{"parallel_block": false, "learning_rate": 0.000283, "weight_decay": 0.46, "lr_head": 0.0057, "doc_mask": false}
Each number is 128 + 32 x the weight over its row's rms, rounded and kept within 0 to 255. Layers, rows and columns count from 0. Numbers have three digits each. The size before them is the row's rms in percent of the matrix's.

# v: layer 5 attention value, 128x384, rms 0.0257, rows 95-110, columns 0-95
# o: layer 5 attention output (transposed), 384x384, rms 0.0218, rows 95-110,223-238,351-366, columns 0-95
v95 103:152158065180157103093075066110153072118111159163125101105119083140108123153159117090155156130161153140136172182153133205099159167141171164127137151154152173136067131107172079131119059091100080160166144113125068148092182130140161142138095140126128146146147102103173089098146113131137095080
o95 115:127102147129162115151131161147116093108142092159106082143177145141120103133193144164126139107179111177138098097101087126139177174115131074132119188073137098131145105086166093103165134095097108101143067102157167120126130157136123123114137160171142096139116128163104196153171108138147148108
o223 099:148169078154118117096204149124135124155134142180133106132135125166176168105145126117128123107092148095111148215120095083189202121176090129091133172159092093092123130158173099140098113149120098141152118134160103115171129159152092156123101150159163123181194107132170085142065140127125162133
o351 084:117133094103160074152155163187124094172103148165116106079112102110139187088177173095167087112147150148145173138116063118157178141172103144171108150104100129126135146154139089134127095085092107108099011096158178107116150182091105133111108142159173107132147167140116122154157148153148174092
v96 104:070084119082146064143141128105077122079080116085176149136149162164146140127105164100132136104149112126100090080142158045123051086152108112171130130158133162123185141169164114156105155130089191145154137165102139144104117112179102074108094147132132101070162089105134064158100111098158077134
o96 115:102112142129139129164110139143127112106099146120220134152171158174178152116100136120148106169156096140087146215158133142137119141104144113079109116117135154146137182141130107103126124133132185177137191149126125104117105160159124157138136120079138140090145113207092107132083133140145141168
o224 094:115090204137094108143108129130137122082101124126136083155094125146137151095149122088119130160196127170090109090159161148083083098107126128120122115167191138133202119091177145139094165123159170107142113033113100171102140108099103129148131129182112102150121132125199101097166135181145162145
o352 097:126152162130164087163115157130125086068094134132120060148123089104194127156170120170102104139078152132082130103164135128082097107151121157089079110145169162139172131070109129148107162128116152067184086156099095083167143170084107191129150105088138160132159121138161184077119106135131158144
v97 096:182065152073063151140120168102115118205180083078127161121159090110165163183149110156134199145145144139161157075152120138146100179155136151144077083090168096166130168067142122118109123115164183092145101087133185145090106149075132178118159153087124098113166109140132102169113106107126136135
o97 104:117208134135157132149138107162096112153132121129100174111102124117158131069163133173116091117116183103161163070155130126165121108104122144125134165105208124181101159082111167096150122095164128106097075123083148153104168089120115147109141110134173123138137071054140147136174162164130132133
o225 105:114121101103101125145085156162103108146116085143129106133113084125168126156119171164120148177132101121095158088163110131162114126103132147132111062111128164117164096099127147141119143073115106118145168122169156115116122193096112114134124164170137070087099197155109085082109120117108099089
o353 097:101161096132097161141159114124084154109097104062120125192109122136164117129116118150129175111118105110127134108156129095135084142085143086154156104114138109120139106102214145069164151105154120145126158089130204172061172111129111121099134145151094095107088170148160112136115104150121158162
v98 100:106167151111129093094141144108170098172107085096114115185086127155158086094172074096115204111108072148173152168175143197094165141143112112129098146134095115082061128121118142113179113157137187120179107143111095117105087119167141159158178115125107056161086159131102170109121100075130161087
o98 107:142107093113120131120121095177127096130078111159095110098139150107158141118046126120145110182063129146137130175109141112143124053115162111118106134148089137098130101097144116138103124149117160110154108079181124130072089131146136084058117149183125099148091150076148190126139154105087101156
o226 103:100140114096132133079123130183182160139106142126125094148090100137116109121155115173145146097158122124133178097126144135136111142088116178089108143111092145089156113078097138092101099102147161120110106106112128148069220128104137124127195066137149074123090167139151128128165140084141069066
o354 083:064148104073160125096168099081165106128126144139078121115122127141106151144143155189085182138123125132130122107063150063191066153110178160063164152180058116097137097043132131128094129169174174099111147047116096104152115111120089122087162149189131100146121125158178117086153101090112038162
v99 105:135148173144150160172103073059178106191178085155134124107130139130153145078168086174124132150142168160099130146086137118148134130108196105119067096095096147172182099088128108136121122163110101158089175160109113131167135132117085120172135115099148140088096143192083174095117158103179112102
o99 109:096152137122097122162144161125160101129126145157118096100148075127104128223205098104151093164117070145143100090169112188131123107120157143127083101086099151134156149128104141148113071066106141164140037142145139110141176128119091065116161116176166135117167137150123165146207139131146107128
o227 105:185088157144109121111150092106122194093131127145144090134141137126116079120157093116132159100070083156078110147111135094150137153080148083137094114146179130112069108197128175126204102201147126112142139065149165119163102118162122166148126131102093195094132151209105147080124128120194117149
o355 102:165083142171107172074197053108148160147123093117154056157132151102135090145155092087140184119057136120070168089076087142132142151120176113090079097136097150117154101157123172108124149141085107164155085118091232086148098137156148147151132131132139132083125181172133116097097150142172107186
v100 091:135112124111108165153129091098154133133087109169135165127097117107107163141101172133154149165159122160148134211168109139195150148161080108109091092157106160064096188141126107159184069152175117125103071117125167143092168139091102107105130081208120090153166170170159103089130137155166145083
o100 099:134134108144147135117078139133146118145093129069177128162110136101160131102137205085137164153136190084105091155243116120154149125188147081135106113149145101129085054098123122142120065170120140117141044140125157171133120144120098097129163115170104113087096127231150100049144100123121127119
o228 105:086120144138105161124158128135116085140118107156121215171107121096078142104130104068113193125165101117141095038092125123130207149118170121115111116116121109095095126112162085119132132182150125155081094189157150136107174186082115108170131146090129098085133124157126144099096111095150172097
o356 083:086146115115157171131180087202115125133091115183141194149048082140134100160126161085128135083170150140159074085189164111121146148163179079140120123112077143114101131118162092130176121127145106123079093224137151133105188173106082122137183129115100126124138097199110130119101140146144124120
v101 095:123171161069154167090169090100164087072150128110122113150117144160120156137111160170120175162133140113163106086187085145161162090092124167244089125102144104146170073159178153114112089151172139080169149151136140150125166099127178166164122119152115062151111156167045122103107153193137128100
o101 104:160140174090156131095110103118105149126148142091128144092107166127181138149117124094114058162144117190158130091166156135131139082085143119130090166119125097108166073185160125084149129165148100128144163127112164178106139165146116128139183164075129105123114121105119199161192141142117172118
o229 103:113093140105138137083105103163135108095089099172160095138132100123105145133103134141120188103184118123071150143147138146128170104111141109204123118130146129084125118088100110125098080162124161129145166153079123161141094138072121128159180163199113098149128209147135085113153181135153167117
o357 086:173138138083122127041129147083116131148125075094093123166127091110154139131147140119147121132129113128151157119164153133144154098100128138180086084095071116046148133100189175091153103149142130145168136126094157149070147065086107102144184128075193097160041131137122161121139090133107175096
v102 104:105138104122147107155115143121084089143059141164093110102134070104150171167130122108136135144129153086115086121116038126105087148106135173105091120160121167086074104071160099117092132165075119214093161148163104165137158075077105079169106164131147076166153126119086128123153164087137156072
o102 110:119122111094109108071152141131093111144105089131073148141179103104075111149129128109095196117106218152145122086128092091111136175112144133151100072097114116180153140061135148132098149135080132107162058124143107147115145128149127121124144154152190120159128126178132000134117097144136087141
o230 099:134097100116121166143163123179116073095060098160146079148164179133117155139131171151073153062133123129103125180144100158126102132123156162130099134102115119123000058178106124109103111160117164136174104178105132151082149174098063134149169134128150144197189109138128119108159134129107109099
o358 089:049077089143163111147156171126118099150088106121148112139167181145136153114165144157103144147144164140104150143129084132204147169123129139134094090112102101167125156084107154102123128111116152125161059127135113108121134187158119094146168148135146114146158131133056107096126157157138110119
v103 101:110146059085103121149093137164150150120195148101161098111193154126110104148133159130154177110211108074107122116155100145090122116171099135114094120114168082066114165115112105125138078116073112129099092115104098143116151152131135165155084102148145142157157156150173121135127096125105133119
o103 114:135146200184100124117108189174184118161146115140153140138126202112066113189155139160124167124133071129104085149146119088086128138150095098171085156098169115123123108126103127097152114113118136151116142133101142135127150112140106121103146093126076105134095156185112108123098100171135162145
o231 100:167150174127122092099144128171107090126161172110075093120159147075132131169106122121097151112095100164111172088118058132122101134190149097117148141108138115092168150126082134178117120120145109091113170097103092136133088123162127088123124075134030138121177168116174129202085101122082085144
o359 088:187153158122115101109101126196170072092132147146092116099149121052108101176150084181126133144103105176152134139131161131093153140186128099150111112129144136100129133156084153169147102143134118082124087048114130134152193143149134174099094138057103153105173164107098111146128136162095082113
v104 100:143159154122110145126116182177171139107178125134140103128096126133129128085169128105084113092134115099130159105095131224115159088161113070139178139094173121153164073126123123141087117071146076187119120104164179126154177147152133143106169165114164155150139185117172114069134033189162152127
o104 106:203116141186135106094151151115118152082121150092116110117168135089202146121137114156148157137106064112155123107146126128139119085122111208123103083175167151113176042144099118156089086095193116078192063140150196162145175088091149103126118103120134107130105141111195184075151098106100150119
o232 106:106149143088128186126094130255101162137200160095121135160122140086108069147112127124069088099132119125129100134108144142159141132150119094138134125093107121116091078175112151164152069126129135118134146147166060072121173199175145128167091165153106165148140102104119122102131102079138143129
o360 097:184146111129127145131134123171121140124195174111221093115153130111150145078151113148132139169117141203149100190103143151146109129146137113147085132091162134112160106196148141137114107113106123099215110164142103104114142171151158123088108153115156141153125193126148193054176125178147154130
v105 097:082122082178137165109095157094157140096118112126125112140205160180110181097102133137093106113177100142154170086142163240087142096035149187082178085114132142169164133132088115138128141191077153139123095147080095146104152167119171133154077113066087124160133085129078139115149130121152159086
o105 103:112070130145160162099151110083097152098100102166135124135175153110109141165125133161088175100129156118146133093124167133130129162064090166156145193087155168107157161157084142075122155125101115053086108107149198131130134172147139118102130129080145084135070142084103204085097117140131140091
o233 101:087139134080129131104141137145173135126072114142148110088159108156165080125142089171151117145083127131161142100181150137188088121113138120113114132095113176177118079097153137118153070095119177147092130070151152075119111127131041118155210101126130135077089068129157092124114127090103159044
o361 094:091129127166134096129152142124149101157153156093068111127147128077114133095153124119090191171103095137170192092155162140138133111137125128160089145123139212088108136105055107107130155080133152079112111099163165131125173137145098122101135138075098137080106083063127197114128194109170149089
v106 098:137153171167090149111122055111120139147154089138159143195096089092151106153099156117083159126074147134150175127143114138123091109144162076078099183129178107152078125177145127129122202191177118112143118210120085132110146073088104120076150141122205136159108115070076100141158139092129133152
o106 109:081092169148112111120152137097137101104134128161092102137088108135128119163114131137101086122132099167142147138145141108139093136121145089092071134059168126138082141106158126162090124121125137152090141135125131110083104131151099122130173117119180141138114134113107214164121172123159101156
o234 103:126166122164142103096107124105088112130147073104114087170172152155155154109147124104097160133095150122134141139117136076143158113112099161095144174185139166137041089133136154097105175154129073170162120145145109135091123136161087149076190099142179105190159166067140145107149136176170187122
o362 089:095079094241102173094160114067095107123161152101075138164103118098139113120115145144092141157093148150123138095131088088169074163119092124096155156159114136165077127100164156097087191175172127156116091109127127108075124120179123142132141161134154145142080120107146141138156144111187144157
v107 102:196173172160181205143148166126158077097095096115138108173090155123099131112078137152113156172102139139082106169150102154068099102133136139106103126109079161170129112104113159181139063158119198110102163106128099132112119114164166138137075118215149167124141144128149104064168085156063152140
o107 110:207105139124138157134148117130133117109138123097149076150118124123100093112069170060111114133136071082124102094090150167096177207137185154139154105099090135095120128117127105126123080142043166117198131177149147118220142176124158079093108108147087143141159119194150167104133145161154144111
o235 090:117125152068146174144148130163099170103100105131107092121086114076077121129120159123208095137160207079113124126166096168085156133172109103146106146081123138196092100138131145178123078122168153112058139204154139166132153156137133135109026147144159126158187069090120096131141165133095112175
o363 098:138148128043155136133176151190103109117105089119121142138111118127109122082083188137144145120133119074166103078127134160097182152151129152125115100072138138175152103127140121115173081110089151077073128204172086127113169154071140110124095115144148114143161094105112129123144151203075194105
v108 101:167125101113078155186112169125150119104066111092069168158082166130149105135138060076174073060157118098167121174067111125066114120125095151096125145104159112156103099174096080113190119156083125094078115136105130189091206143161135118144124102114114155134084106084142088123151154137136156131
o108 099:150144099101115139132146105134123148116059131084107169131143093119101114119082117091133130123096226154132212154141126088069139140139105121116129095154130160123129136117110104145156131198067088067140076090136147149175146112101148178126077089179093161121105198129128148126100122137167157120
o236 102:109166140150104137158117094117118092105053096140117155139097161098121146098149097108168143087158194100147149148159150115094160090129145128088112204155137188148107159101113079077077189144128129142114073094122162185138181088127081171093154078137112145159107074078125135141125130126081128129
o364 097:123145153118099172103094080144146082100073107166169158163111141091077092114164088100132146114172209109161128107118136107074196129122119126072122170159154169091095102048106099096100156158128129171086153110118150152128157077125131196124096139155096126104131165112138110134134173100134144084
v109 103:099157073171136156104080135129078107108138058105135140143075139141179088169136154061180093116150093150181146151164127105095088170076090146090128109149129085121083112078162170133139109207165160145174171140161134174118128072139116104155155135171162197096108122131172119140084076121110115098
o109 105:146099164148117159186106155137098091129120118135183106128163133106123120009105095130139145151216084102123122182139125148184126122102131137156101160131183134131056161117168175121143119144117187140091194126090137101130141168158096107173185174133101124164093114138149206092102134107171110139
o237 117:150120066123112144088117175151177101106126163155053142186086129196119056150135177122133122089110071180111177130171127074147143108124124133051092148117112118102145158126166101150111142166138124106142120130168134136111164139139128120148154113114111070128138062112114115083144068063127143179
o365 092:177139090125099093108139150129160105129166133115095069129135102111093095111112153158149116144082100134130099166142127121153141118149129174189160140153152107173118070122163097122092124109130213094140163107163159137149145096130117111116145122061144123155108051133149168110115124110098133133
v110 105:123085089139121070114120111177153166069115183101162110119165134120107152074117124154177090169064110135106131166099155103155137127122153196177132149121110166091152145091118149120163172206137101101136153133176092122112123167095135152149127130094116105128137142138153135143164172197132113151
o110 103:093144136119112150154090175127130132127101150123145103127119136094117151196104126118181103131109110123133058170144151170103132098145057135111143101172113140104129086223097131158068106080154110139073184130074066137110114164138095187132130113137194130161176130117153134056141112157098146129
o238 114:126099099106176100149116142101141178168092142123129172117109089139158132141131141119157136129107153154149123165151125114160096135085112116130129125113130155129144155137137129104157109097215100095115108061117203158130119110071126118153083115146110123098091115144083108069132156167101077058
o366 092:124102124112121150142106169065187196139119125139119133142143116158162088151066163090116093129092121096143085228198133098103089090123065103111154136124154194127122083117114102128068096140198115138120198119140091159168106138118110100150088149105152161117108156116127110090141172163131075096